{"beta2": 0.99, "schedule": "wsd", "train_tokens": 1115000000}
Each number is 128 + 32 x the weight over its row's rms, rounded and kept within 0 to 255. Layers, rows and columns count from 0. The size above them is the row's rms in percent of the matrix's.

# layer 5 attention key, 384x384, rms 0.163, rows 268-319, columns 320-383
size [116 106 104 108 108 118 120 112 112 115 116 110 106 114 112 107 115 114 111 112  94 105  96 110 100 109 104 106 115 107 113 105 113 112 111 111 113 107 112 105 112 112 109 112 114 108 106 112 114 106 109 111]
[[169 122 116 126  68 118 101 122 172 107 108 111 145  93 146 125 191 135 138 121  97 121 163 141 136 138 112 154 126 115 147 180 150 117 121 122 179 156 123 163 141 100 106 179 190 140 162 189 114 149 116 123 140 159 150 110 102 145 117 126 117 154  74 109]
 [158 107 170 147  80 183 149 169 107 178 121 125 138  75 137 125 111 150 106 124 168  95 100 106 102 173 128 125 104 185  91 109  79  78 119 187 142 122 105 101  85 109  81  36 168 138 167 124 169 130 137 173 183 114 106 112 137 131  69 102 165 157 104 120]
 [ 84 153 138 121 128 174 136 127  99 145 116 192 136 145 105 140 115 174 155 177 131 131 156 107 127 118 103  73  88 124 106 128  99  85 109 142 119 140 151 131 111  26  86 121 198 166 175 123  77 157 121 162 124  78 103  69 144 155 146 151 160  94 125 135]
 [105 136 110 150 177 149  97 110 165 106 106 157 117 194 190 118 119 151  85 141 162 132 127 130  72 101  71  83 101 105 200 141 165 181 171 109  92 132 125 152 108 119 116  93 221  90 106 111 122  85 145 141 155 112 144 103  99 165 136 164 181 115 108 133]
 [113 117  99  89  72 140 162 103  85  76  74 114 117 133 158 154 151  73 181 107 191 166  97  76 142  85 153  99  89 151 128  94 112 127 104 125 168 136 113  97  78 108 113  56 110 193 134 137 166 145 144 129 101 214 170  40 146  92 100 178 185  40 132 138]
 [141  90 165 138 143 102 150 119  96  69 106 133 129 142 182 196  97 102 118 176 164 118 109 184 146 164 165  97 116  36  93 126  83 139 127 150 118 156  90 147  90 132 119 128 161 170 107 174 103 128 146 115  85 150 154  87 121 137 156  91 180 168  79 152]
 [120 142 157 111 160 152 135 121 132 176  94  81 146 124 148  93 130  62 168 153 177 128 106 110  93 159 100 115  93 131 205  62 126 104 130 132  53 106 117  75 105 115 169 162 117  73 142 113  77 156 134 149 176 152 143 139 123 109 108 123 159  52 116 128]
 [ 54 146  88  75 127 132  98 106 147 163  63 157 139 170  75  93 130  83  95 136 113 116 139 129 128 139 124 137 146 121 119 145 108 121 213 165 159  95 154  84 123 130 147 110 129 181 134 104 150 166 118  79 106  78 144 128 164 124 191  93 136 139 220 147]
 [ 88 115 192  83 134 134 135  71 197 150 121 129 110 104 121  88 110 129 124 140 125 186 125 132 233 115 107 105 102 118 130 152 120  86 177 150 128 157 158 160  81 111 147 126 121 143 119 113 107 170 157 125 133 127 146  53 142 204 171 100 112 115 138 144]
 [115 177 156 124 135 170 114 142 120 135 146 115 121 174 123 140 126 167 107 102 182 126 138 141 117  45  79  29 145 109 138 114 105 109 158 117 182 105 158 136  81 139 201 116 104  91 172 105 129 112 102 131 125 120 166  97 135 141  84 118 133  90 106 117]
 [130 143 136 138 143 204 132 151 142 144 142 184 132  71  93 145 162  74 124 153  87 110  75  80 136 129  83 128 155 121  92 128 180 123 143   0 110 155 147  32  97 163 129 121 162 188  86 113 107 164 151 144 138 161 142 124 175 141 173  89 133 129 131 200]
 [ 71 183  91 119 133 102 137  82 106 163 159 111 123 122 170 128 136 105  78  79 147 157  88 121 183 108 176 172 118 123 116 139 125 153 184 133  97  68 123 113 114 186 115  76 154  97 126  93 142 135 150 140 181 113 137 150 178  81 144 112 148 121 131 131]
 [ 98 142 166 108 163 138 100 142 139 179 126 153 131 131 110 121 173 114 160 122 179 155 154  96 126 223 170  35 180 131 147 131 122 153 173 118  98  99  59 143 125 102 100 106 128 116  72 179 106 134  90 126 176 135 157 149 120 137 108  72 107 119 104 191]
 [139  80 143 147 168 105 160 129 168 164 105 122 111 157 141 150 100  91 106 171  46 149 123 128 201 139 146 117 117  69 130  80 122 167 136 170 196 147  77 115 147 159 132  98 125 160 103 179  77 142 139 160 110  89 146 120 106 119 138 142 164 112 132 122]
 [ 67 147 104 122 134  93 149  76 190 174 142 142  97 167 104 145 119 128 168  93 153 100 107 154  73  80  61 139 156 134 157  92 139 172 102  99 150 142 148 113 163 113  56 101  96 162 119 169 127  79  70  97  91  51  83 122 142 103 174  84 185 106 160 151]
 [106 113  78 126 137 115 140 141 136 146  88  69 123 128 138 100 162 106 105 181 101  95 116 180  87  86 159 112  96  67 113 215 119 185 188 100 130 169  96 113 142  85 112 157 105  91 185 155 161  36 141 158 158 164 121  89  82 168 195  74 167 158  87 134]
 [119 111  76 111 139 167 122 110 175 113 102 102 117  57  97 137  96 128  75 106 145 128 145  86 124 115 105 188 157  97 201 143 189 140 138 183 164 163 135 159 121 140 121 138 133  93 126  60 110 136 127 118 158 140 107 166  85  93 100 103 129 145 143 159]
 [190 122  97 152 106 169 159 164 106 146 122 137 155 154 103 159 128 119 175 105 192 129 121 148 115  86 135 128 146  97 121 111 143 108 129 149 117 139 103 164 112 120  58  92 158 135 161 122 147 107 139 115  46 103  89 161 111 149 125 133 105 127 120 120]
 [ 98 124 145 127 168 149 165  67 128 132 105 162 132 151 179 109 177 124 157  91 105 142  96 190 166  91 115 161 158 161  97 136 142  48 145  80 116 179 130 116 129 161 108 152 128 151 135  72 103 185 113 188 135 130 124 118 112 116 166 166 152 131 103 132]
 [136 107 127 142 138 104 103  89 152 100 133 108 173 142 194 147 155 137 164 144 107 136 120 146 172 173 159 153 168 125 159 167 119 189 206 163 184 129 100 140  86 160 119  98 120 170 167 155 154 138 142 146  97 154 115  95 114 190 108 199 176 174  74 143]
 [167 157 156  90 157 116 128 126 145  79 110 121  73  96  64 109 110 120 181 167 175 189 185 108 118  71 117  49 113 149  68 151 161 109 129 189  76 139 137 141 125 155 177 142 145 104 101 147 151 118 128 135 111  95  98 189 137  96 130 112 127 143  73 108]
 [142 127 110 139  78 135 127 115 114 152 158 146 137 134  69 101 124  98 158 133 120 160 134 161  76  81 150 102 120  70 143  79  99 109 111 125  71 140 188 155 174  82 108  90 104 146 134 154  91 146 145 142 103 104 134 116 128 102 113 102 128 120 144 192]
 [140 108 144 191 111 204 105 107  76 151 154 211 134 162 124  84 118 120  80 131 161 157 139 110 109 146 161 111 128 141 112 118 115 144 169 149 156 174 168  82 130 105 143 186 164 180 145  98 132 129 122 106 106  86 127 106 148 126  84 133 133 164 144  75]
 [124 139 180 159 158 151 122 119 186 169 103 109  86 115 177 164 171  68 139 196 103  84 137 165 161 144 137 117 121 178 126 151 130 149  99 137 148 155 201 149 105 152 124 157 108 142  95 117 133 118 127 123 147 109 138 111 104 131 116 101  75 117 170 131]
 [145 104  89 132 147 204 121 156 153 131  87  68 159 157 158 111  32 152  97 135 109  49  87 200 106 148 106  95  54 159 150  55 129 118 132 168 103  83  77 131 136 108 191 113  87  93 126  89  90 162 130 161 206  63 136 166 143 104 115 129 130 119 146 196]
 [130 122 144  86  82 167 119  85  97  74 152 132 154 146  64 165 143 123 125 154 125 107 139 124 137 126 103 130 131 158 118 183 163 127 182 100 112 108 116 103 139 131 114 164 120 139 148 146  84 111  81 142 175 152 154 154 144 117 140  98 113 149 182 151]
 [128 205 108 149 145  85  91  98 123 133 141 114 151 154 149  88  89 118  73 143 128 170 190 123 177 151 144 129  86 135 121 126 124 156 151 117 140 149 172 156 118 144 164 132 112  75  97 135  86 184  95 149 157 178  62  76 131 154  85  68 118 107 124  68]
 [181 168  85 109 140 115 152  99  91 152  84 153 128 137 185 185  80  78 137 127 127 167 127 139 161 127 122 120 100 131 115 141 156 116 144 130 163 169 137 176  83 138 148 111  72 144 150 111  97 149 125 112 129  27 101 110 140  99 130 178  40  68  91  96]
 [101  92 182 122 109 130 136 114 132 117 138 107  63 115 129 100 107 135 122 151 141  89 173 120  98 138 161 146 154 107 136 123 119 123 129 115 124 207  81 149  90  79 152 122  94  83 131 104 181 216  86  95 142 139 118 172 112  53  88 123 120  69 140 112]
 [139 129  96 116 116 162 135 182 190 124 157 153  96 105 145 145  83 166  96 113 144 143 136  97 137 139 124  98 148 152 124 134 144 144  98 126 104 171 133 117 170 129 105 195 135 135 116 157 133 139 101 110 131 115 109  70 153  97 132 136  55 133 123  96]
 [ 52 101  88  94 128 144 131  76 172 133 118 113 176 141 148 147 157 142 118 117 139  66 151 102 134 183 123 197 168 136 178 152 200  86  98 123 122 199 120 178 134 142 104 176 132 190 143 126 117  95 164 128 121  87 167 147 124 117 144  68  92 130 176 140]
 [ 81 172 157 196 151 134 124  55 121 123 176 154  95 108  42 128  89 105  88 172 113 127 128 124  88 147 116 158  84 158 107  67  91 152 123 211 168 133 107  92 168  78 122 155 182  94 132 133  88 126  80 123  86 176 103 154 143 130 107 185 102 126  96 139]
 [108 163 159 162 113 103 189  80 159 123 140 126  84 127 171 131 179 139 116 115  56 128  93 132 115 156 141 121 132  48 130 110 112 146 183  94 126 137 111 124 131 149 170 129 111 154 149 138 192  95 150  94 151 138 149 120 111 124 120 113 113 183 165 206]
 [114  99 140 135 112 187  93 115 141 174 104  72  84 139 115 122  53 129  84  95 186 137 138 101 117 111 125  86 129  99 139 180 131 137  96 125 169 110  57 139 124 142 124 107 108 114 136  26 117  92 142 142 108  74 145 177 135 136 101 159  77 141 116 112]
 [153 109 137 136 100  89 103 178 126 151 118 119 124  86 146 129  84 112 138 135  83 161 166 154 142 197 124  27  73 161  88 177 115 183 132 130  78 100 128 151 108 102 128 134 125 148 163 157 142 144 139 149 141 119 130 148 167 186 128 139 142 193 186 120]
 [108 154 105  89 105 176 159 164 114  86 147 204 144 129 103 173 150 123 163 129 112 137 118  97 142 148 154 139 162 116 103 106 156 129 159 167 159 127 123 193 141 136 140  98 138 166  99 142 134 123 134 105 157 128 184  92 169  87  94 105  97 132 144 130]
 [156 156 177 112  78 121 121 136  96 120 110 225  53 150 117 147  99 128 215 146 169 144  74 126 121 136 176 121  90 124 150 195 160 105 122  62 155  95 160 106  95 115 120 159 104 107 167 122 123 148 118 105 107 138 129 121 115 122 148 160 150 184 104 160]
 [ 89 118 113 162 110  98 154 130 108 116 158 145 162 138  93 121  78 141 148 128 155 119 155 177 152 118 125 125 131  56 129 124 182 181 142 157 165 126 144 182 179 162  86  84 100 136 101  92 116 104 189  82 129 121 166 150 111 134  83 158 110  80 114 177]
 [155 108 133  93  80 121 102 145  95 153 125 122 107 113 112  76  97  76 119 158 134 121  97 174  94 134 113  51 162 172 123 176 125 137  93 128 109 134 127 119 129  92 119 128  98  77  75 138 134  82 144  93  80  92 178 131 121 115 122 122 106 120  77 109]
 [139 132  50 133 188 140 183 142 113 115 167 186 155 156 158 128 130 116  73 172 162 121  76  92 151 143 130 129 136 126 105 101 114 137 208 153 166 134 145 103 121  93 118  96 133 149 147 109 219 125 149  60 104  82 205 118 168 149 120 141 194 113 143 115]
 [113 152 110 109 178 119 106 104  89 125 141 127 125 127 140 218 134 128 135 100 192 165 179  87 121 120 117 119 176 122  88 166 115 109  86 159 135 142 168 110 126 132 199 100 100 165 126  81 105 112 172  81  76 106 105 118 152 153  95 178 106 158  82 130]
 [ 99 127 155 138  92  70 117 156 150  83 179  96  80 134  84 103  31 160 175 170 114  87 169 104 141 178 109 160 134 118 132 148 185  94 149 141 115 171 173 117  79 144 100 141 114 139 120  70 116  86 100 101 133  62 147 191  69  79 156 137 159  95 112 136]
 [107 100 105 193 142  75 117 113 111 129 195 165 140 114 120 140  90  61  63 128 150 170  99 176 120 156 137 115 121 110 163 120 178 204 165 105 134 153 149 113 160 120 103 144 115 194 114 104  78  67 114 150  95 149 195 120 117 195 180 100 111 183 139  65]
 [154 117 157 105 162 165 107 128 124 127 124 118  93 148 148 149 174 180 124 117 143 126 160 190 112 121 132 155 144 124  81 135 160 166 146 137 158 172  94 114 108 120 197  80 105 136 113 107 137  99 158 175 115  87 131 149 137 153 156 134 175 143 192 135]
 [111 184 150 190 109 120 143 116  93  79 166 110 147 159 143 133 109 125 194 113 103 140 204 118 107 148 149 111 149 165 127 117  85 141 132 180 120 144 142 123 134 105 158 108 172 114  64  89 138 127 163 156 123 157 154 127 122 136 115  65 185 156 150  82]
 [114  81 160 126  87 105 113 154 164 136  87 103 181 137 114 129 128 114 126 144  93 144 137 173 119  86 176 150  92 118 108 154 182  90 130 112 135 116 131  62  86 130 177 150 133 112 113 106  54 167  97 101 185  90 124 148 161 142  67 100  62 145 174 146]
 [210 151 171 154 126 141 109 129 157 149 147 147 148 124 156 154 203  75 144 105 169 105 179  99 168 114 131 196 114 127 137 147 115  79  76  85 111 123 137 104 112 148 205  98 108 144 120 104 120 133  92  91 129  97 186 165 125 151 134 126 129  75 180 187]
 [110 128  96 141  90 190 126 132 135 115 121  92 108 129 159 108  73 154 132  94 142 111 130 162  95 153 128  81 137 183  78 173 116  85 138  78 116 123  89 108 160 103 114 119 112 114 180 129  90  68  91 105 176 109 154 105 116 139 102 143 191 151 140  79]
 [ 98  80  88 109 131 192 148 129 164  70  97 143 185 145 139 136  91  82  99 155 115  75 143 156  87 121  99 140 176 122 178 210 125 117 157 151  97 196 133 114  95 162 107  93 126 143  59 135 131 146 132  92 147 103 161 116  77 144  74  78 174 137 130 145]
 [226 124 137 167 108 164 182 111 127 164  83 136 142 101  81 115 108  80 142 102 156 172 118 166 118 128 145 189 113 146 139  88 112  89  86 152 141  91 119 123  62 129 105 168 179 128 180 152 118 107 142 190 139 170 107  88 110 182  22 126  77 146  80 169]
 [ 78  66 117 137 119 120 168  75 131 109 125 101 189 153 151 123 133 139 118 149 163  92 121 106 184 105 117 143 112 155 150 113 129 138 188 147 105 133 151 131  59 103 145 171 130 110  77 200 189 126 130 129 171 131 111 137  62 158 138 221 148  98 179 126]
 [153 107 101 152 174 159 140  69 161 139 219 156 100 164 172 103  75  60 168 127 125 152 128  90 115  96 121 161 140 131 144 141 160  32  96 152 183  83  70 148 118 147 114 168 151 126 124 196 107 117 122 164 108 140  53 125  78 192 163 125 114 135 163 164]]
# layer 5 attention query, 384x384, rms 0.161, rows 269-319, columns 320-383
size [104 108 105 110 118 115 114 115 113 117 112 113 118 110 113 112 113 112 110 120 115 104 111 100 110 106 104 110 115 113  96 117 113  99 109 111 113 118 109 114 111 112 114 115 112 109 112 115 105 114 107]
[[148  87  95 134 135 175 125 129 140 167 164 190 185 109 164 123 101  93 136 167 117 105 155  85 188 159 107 183 112 164 145  98 114 128 131 112 126 137 127 180  84  71 148 178  55 119  83 141 122 118 127 105  68 121 123 181 117 219 139 104 161 118  92 105]
 [126 124  63 124 167 100 163 111 118 108  85 175 102 165  81 149 131 107 131 162 180 134 134 140  97  85 122 106 107 108  65 144 169  87  66 137  95 136 125 120 167 111 178 132 141 158  59 101 127 127 149 126 135 161 101 162 100 135  66  79 154 104 177 127]
 [141 142 136  89 101 112 139 112 127  97 135 132 166 139 121  57 162 149 140 132 101 105 100  95 121 135 172  66 162 114 142 118  59  88 115 167 130 138 172 140 165  84  87 140 142 134 121 123  73 183 135 181 123 150  59  69 112  68 156 126 143 149 135 124]
 [113 176 140 136  99 139  77 131 164 104 185 103 107 144 133  78 156 138 142 135 155  91  93 164 137 108  98 118  68 137 109 165 126 199 123 134 169 154  87 148 108 135 157 159 167 107 104  83 159 128 107  59 108 125 112 156 111 124 103  96 123 137  79 109]
 [125 157 128 116  98 188 110 173 123 127 160 123 161 141 116 124  52  32 185 101 177 144 122 144  69 139  68 174 182  84  91 130 143 107 131 116 151  86 140  79 131 121  91 100 114  88 147 220  92 165  80 182 135 101 127 105 135 188 125 134 160 148  84  69]
 [145 173 123 132  68  84 167 139 113 105 146 166 142  90 135 132 140 118 192 163 122 119  98 182 144 136 186 142 160 129 157 110  64 127 112  77 144 167 123 124 115 147 171 123  86 102  94 114  36  75 110 159 144  80 160 149 139 143 113 111  90 157  82 147]
 [142 112  86 141 173 165 118 119  86  97 129  94 154  96  90 116 134 134 129 144 150  29 172  75 149 123 118  89 192 116  86 114 138 102 156 142 114 127 157 179 125 126 118 114 122 134  87 113 139 135 114 142 191 124 123 100 116 175 121 193  95 160 190 150]
 [ 76 161  86  51  90 118 128 155 118 111 103  91 118  66 171  80  96  98 154 167  96 138 145 155 133 122 172 151 114 105 173  51  81 121 131 157 126 120  88 133 109 158 104 126 105 126 113 127 181 118 109 101 109 104 101 199 103  79 143 114 106  49 123  68]
 [118 131 128 113 138 118 142 115 108 119 182 104 133  50  92 151 102 151 158 108 145 111  94 123 146 139 111 144 124  98  68 107 139 169 104  75  85 150 161 156  92 151 138  56 133 105 105 165  98 155 114 148 131 147 128  64 105 157 175 136 140 132 125  87]
 [114 138  70 146 150  88 164 170 119 158 148 123  98 144 140 121 174  86 106 112  69 125 129 172 185 151 124 144 124 144 138 175 158  87  55 144 116  66 159 140  56 141 129 104 108 134 162 127 102 194 153 145 136 113 110  89 150 118 131  85 128 118 186 172]
 [136 136 111 181 156 106  76 152 139 157  86 164 115  69  97  80 197 138 143 140 117 107  95 137 133 183  72 129 131 156 116 141  82 125 144  57 120 117  47 201 109 119 172 131 103 130 180  60 173 107 130 159  68  93 111 140 135 105 145 160 130  90 160 133]
 [106 119 174 111 138 122  43 115 141 163 143 176 120 154 102  96 120  89 127 129 142 133 152 132  71 168  98 125 114 131 167 104 122 116 120 129 114 112  79 142  97 100 200  84 153 219 115 137 141  73  92 185 155 105 115 128 158 122 158 105 155  52 122 115]
 [105 124 148 170 142 181 112 155 104 102 101 151  75 114 145 102 130 152 181 140 140 104 222 151 136 103 171  68 118 105 167 149 118 131  95 162 156 168 129 158  73 107 100  81 196 131 121 141  76 154 128 111 162  83 122 138 165 180  76 149 135 103 160 156]
 [ 90 128 168 178 105 114 134 135 145  45  99 102 130 106 129 107 148 103 164 128 155 151  90 103  80  77 144 130 124 116 128 211 113 159 175 102 167 176  98  91  98 103 161 126 151 165 186 175 138 132 145 162  91 147 137 151 141 177 109 111 133 103 174 155]
 [165 107 163 120 134 168 148 111 118 154 112 171  94 105 140  98  99  62 137  67 139 132  87 138 144 112 123 110 115 156 130 120 140 107 130 172  99 132  96 168 139 119 132  98 100  29  64  65 148 131 125 156 138 127  89 139 203 133  55 133 176  96 117 124]
 [ 78 141 190  86 137  47 137 127 139 106  61 101 117 128  94  78  73 138 130 138 100 157 126 144 137  56 136 106 129 135 103 157 142 136 125 108 155 134 128 106 172 109 120 142  98 114  95 117 168 113 106 165  92 139 168  99  85  65 140 128 153 129 180 152]
 [ 75  96 147 122 118 160 133 125 152  64 144  95  94 155  90 108 154 160 150 141 130 116 118  74 124 126  81 111 108  75 109 159 150 183 139 150 147  83  68 134 145  97 166 128 106  89 106 123 175 125 106  92 157 108 109 100 164 106 127  79 118 106 164 156]
 [118 117 164 116 108 115 185 123 107 101 106  64  66 179 109 118 148 115 135 163 130 101 122 139 139 124 100 122 105 155 148 108 135 172  97 222  94 124 125 139  82  83 137 110 102 212  64 148 153 139 130  75 103 126 115  73 180 158 163 150 102 142 129  77]
 [173 144 108  82  85 134 118 156  63 134 164  94  82 105 125  62 124 117 102 123 147 117 134 133 156  67 107 149  88 110 127 147 125 169  98 102 100 139 142 160 121 146 147 159 119  90  97 134 100 105 123  70 140 145  96 100 147  90  80 135 150 133 146 193]
 [ 87 128 136 169  77 103  68 145  76 179  94  79 162  98 154 113 146  93  40 161 118  70 123  79  98 149  99 171  93  72 169 141  92 148 146  90  94  62 158 114 169 106 110 187 149 147 125 135 138 108 129 123 136 110 134  98 145 142 159 207 144 105 171 117]
 [100 147 129 151 127 152  75 114 164  87  45 148  95 147 173 169 156 136 109 131 129 140 147 186 121 174  72 162 134 133 111 157 113 146 131 102 114 152 158  75 144 161 171 127 177 113 117  79 138  54 146 172 135 113 132 145 102 155 147 177 126 129 203 185]
 [129 131 116 136 147 150 156 152 119 122 118 174  63 209 140 153 105 143 132 122  75 139 132 105 170 103 183 140 133 100 120 101 119  86 102 153 110 160  83 181 180 109 114  47 158 169  99  70 150  48 169 114 114 160 123 221 162 118  76 124 148 139  99 150]
 [ 99 157 104 132 128 103 161 129 171  86 114 110 140  70  75 162 101 141 179 142 127 112 153 165 108 101  98 143 118 139  97  73 202 131 153  78 162 106 146 108 123 137 110 127 123  73 121 161 143 115 119  92  42 104 124 121 116 107 127 122 141 167 137  67]
 [169 111  10  99 158 162 146 132  72 138 109 107 167 125 170 116 131 109 136 137 126 165 160 175 181 110 136 100 141 174 164  98  93 163 153 128 115 120 137 107 131 141 131 178 117 158 168 167 163 117 152 147 115  97  89 150 158 171 120 170 175 130 120 112]
 [ 87  93  92 150 131  77  74 109  98 141  98 101  84 186 132 145 154 107 105 116  43 171 130 134  98  98  93 159 106 113 115 142 139 119 183 187  94 188 171 138  88 115 167 102 133 174 166 104 134 144 139 131 103  90 159 104 101  99 152 163 175 139 129 153]
 [110 152 176  93  87 136  80 109  91 113  57 161 120  88 125 114 142 136 108 104 124  93 126 112 116 146 130 116 132  65 106 122 134 130 154 126 116 142  88 119  88 105  96 101 142 148 108 147 121 137 109  69 151 114 125 108 165 102 167 115  95  93 175  90]
 [187 141 131 107 119 112 156 143  91 174 118  68 105  69  95 157 107 112 124 109 108  67 140 184 157  77 140 138 186  64 108 137  85 103 120 132 126 142 103 115 140 164 173 128 145 110 194 126 143 120 177 109 119 135 165 136 140 200 161 180  60 145 179  91]
 [ 98  95 112 127 160  83 139 155 124 119 137 140 126 181  86  76 151 100 142 133 112 112 157 104 193 106 119 171 173 115 139 111 121 192 155 119 123 128 128  86 126 118 103 212 118 120  91 109 159 107 183 147 144 191 147 157 149 150 170 133 123 122 129 116]
 [104 187 129 140 157 137 154  42  74 106 131 134 103 146 141 158 142 144 126  88  98  87 104 149  99 134 140  85 160  90 164 143 133 164 101 174 130  79 138 154 139  96 108 126  93  99  69 206 161  83 119 117 106 104 122 113 166 145 110 158  87  62 128 148]
 [117 161 142 120 107 166  90 110 141 130 138 115 123 109  51 117 131 106 128 190 122 134 159 153 129 135 112  96  39 170 173  74 113 136 152 105 113 106  79  83 183  65 158 152 102 132 117  97 185  60 106 146 125 123 169 122 153 110  76 193  43  96 137 155]
 [132 132 124 112  72 150 142 113 161 116 173 122 120  99 120  89 126 166 151 114 132 112  91 167 130 115 101 159  97 166  96 142 119 123 123  82 161  64  90 149 123 159 116 124 120 148 128 131  67 125 119 153 134 166 101 214 149 107 111  99 125 121  95 153]
 [139 149 138  62  91 133  58 134 110  86 107 121  33 105 134 132 155  80  32 160 201 115 140 146 150 129 120 102 166 139 112 120 131 110 123  60 152 128 125 106 139 115 156 112 149 154 129 149 112 137 130 119 154 104 147 134  94  78 155 142 131 158 167 145]
 [158 138 206 158 140 104 118 183 127 131  97 158 201 151 150 176  87 124 177 122  69 139 162 112 139 112 171 186 124 171 147  95 158 139 123 109 166 135 153 139 121 187 143 149  81 135 122 146 181  68  78 147 124 115 124  58 176  99 166 111 140 184 116 163]
 [194 121 114 134 145 190  54 163 152 152 143 178 177 125 147 148 118  91 152  99 131 108 141  96 143 126  47 124  47 199  96  81 124 152 113 124 120 110 124 143 103  87 113 175 144 151 170 191 212 162  95  69 146 125 174  99 137 147 148 128 179  83 101  85]
 [129 128 152 145 135 127 111 123  97 161 127 174 153 148 144 120 161 169 134 154 146 167  96 112  62  79 194 178 108 140 132 147  65  60 102 152  80 117 127  87 109 126 131 166 160 159 172 122 135 122 182 101 156 116 121 115 112 141 107 106 124 135 154  85]
 [118 105 120 135 133  75 122 119 135 153  88 159 103 163  90 128 164 172 131 152 117 167 154 106 168 118 120 140 172 151  89 158 151 214  89 102 165 110  87 130 127 159  86  68  89 111 104  87 107 101  82 107 147 173 214 129 158 210  57 136 123 144  84 145]
 [106 183 166 100 112 151 164 140 106 178 119  84 144 180 106 129 145  80 184 154 128 140 125 181  70  86 130 136 148 186 119  93  98  84  92 114 118 101 146 133  70 133 170 101 127 111 201 108 162 190 112 110  93 160 110 199 113 139  85 148 143 141 174 142]
 [ 81 137 165 220 113 176 101  83 109 112 134 147 110 108 130 133 102 154 100 134 153 156 181 147 126  83 135 169 144 156 161 153 156 161  67  81 129 148  85  86 132  87 107 120 116 125 119 125  79 109 157 181 166 140 181 107 146 113 147  87 146 114 139 135]
 [103 126 102 143 115 131 115 156 187 102 169 120 109 105 168 113 154 114 104 112 120 103 112  96 117 187 136 114 102 156 118 121 110 138 132 154 142 140 133 107 142 129 122 154 148  98  98  85 126 115 121 130 137 152 111 107 104 119 130 166 119 112 127  60]
 [ 93 150 128  99 136 151 127 111 128 137 132  52 100  34 145 105  93 141 126 146 123  33 148 120  97 138 112 157 135 130  96  92 181 108 114 170 143 154  99 120 131 130 104  88  98 155 120 171 136 176 150 182 181 125 128  97 104  98 122  88 149 165 106  73]
 [146 142 140  92  95 108 148  89 120 145 149  63  86 198 111 129 133 162 170 117 142 203  97 156 119  91 120 149 124 121 180  63 104 136 128 156  85 106 161 209 190 134 110 134  93 146 102 160 142 148 128 123 122  89 126 130 172 127 134 129  58 133 198 163]
 [161 145 108 108  95 102  77 172  98 140 127 154 127 117 132 113 107 148 152 171 122 145 104  95  77  90 105 146 210 105  98 173 138  96 180 140 163  95 145 160 180 159 119  71  86 104 155 168 133 110  88 115 178 155 131 148 187 104 122 107 130 102 151 154]
 [110  86 128  23 117 120 169 164 128 121 129 139 141  78 124 156  57  78  79 127  72  93 134 133 177  99 199 120  80 139 106  77 116  95  91 111 187  91 184 151 126  67  93  84 150 116 118 168 172 170 178  97 117 124 112 107  74 111  92 133 178  98 120 171]
 [148 160 163  99  96  67 146 140 191 177 140 190 190 148 115  96  84 113  64 105 142 122  95  83 207  94 169 109  95 130 123  51 118 112 103 119  70  91 125 131 135 155  96  77 127 129  67 141 114 108 125 146 136 167 137 174 125 130  95 132  99 122 116 137]
 [139 183 119  94 133 202 134 104 122 152  88 136 102 137 134 120 138 189  91 136  58 101 205  45 146 115 135 125 154  73 138  57 151 119 195  99 130 159 132 160  77 100 195 143 128 136  50 160 177 121 170 123 139 107 126 166 155  81  70 142 110  96 134 121]
 [119  96 135  81 135 169  67 112 125 138 123  82 153 114 159 173 131 157 122 109 151  99  95 125 142 174  99  97 121  62 128  69 122 136 129 124 127 104  96 187 141 130 104 134 137 113 120 142 148 105 134  91 178 105  85 203  81 215 156 156 159  71 115  97]
 [152 110 119 108 127 185  84 121 107 108 151 118 143 136  80 169 109 149 192 143 132 110  86 185 130 201 135 120 188 148 161  99 176 177 126  92 154 108 180 152 114 123 128  54 152 149  92 126 164 102 172  96 143  76 175 110  50  48 136 105 162  74 179 108]
 [125 134 136 158 125 197 149 122 126 148 122 114 137  97 106 144 116 143 148 177 142 109  86 144 166  94 117 224  78 136  80 158 131 118 133  67 118  62 106 165 156 164 115 181 136 160  73 111  96  89 106 111 115 199 128 121 156 103 104 150 140 112 136 127]
 [114 136  13 180 101 121 118 111 121  59 125 132 113 100  95 165 115 120 169 121 188 115 168 194 131 111 107  81 177  71 108 142 116 118 160 133  91 187 118 155 191 118 107 116 127 104 114 116 120  96 103 116 155 129 142 143  87  54  98  77 113 113  64 180]
 [ 99 106  90 107 122  84 106 149 175  89 165 111 140 121  83 102 112 149 139 165 113 151 123  80 112 113 169 107 132 135 131 107 139 124 166  93 148  86  92 189 166 181 123 167 137 119 169 106 143 109 128 123 131 155 130 162 123  83  80  92  90 231 107 121]
 [109 193 143  93 111 170 118 155  89 172 175  95 105 117 131 113 104  79  95 129 201  82 135 104 117  90 144 111  82 122 135  85 186 142 176 141 132 134 141 167 146 126 145 159 170 117 130 144  78  98 125 123  89 193  94 126 136 143 120 111 130 167 125 174]]
# layer 5 attention value, 384x384, rms 0.16, rows 256, columns 320-383
size [107]
[[179  75 125 135 147 129 134 110 133  94  86 114  90 133 102  87  80 116 101 115 170 135 143  96 110 148 111 142 105 139 142 142 141 122 122 124  72  69 132 168 117 119 134 143 149 155 115 112 118 107 125 185 117 151 111 193 189 130 154 116  93 115 180 115]]
# layer 5 attention output (transposed), 384x384, rms 0.148, rows 256, columns 320-383
size [ 93]
[[137  88 191  82  60 159 151 116  91 160 117 132 180 148 116  71 164 126 112 118 103 156 117 148 161 182 131  86 137 118 102 166  74  78  88 136 153 109 139 117 155 130  79  59 163 159  77 135 141 112 121 164  74 141  98 116  99 119  81 164  97 176 182 154]]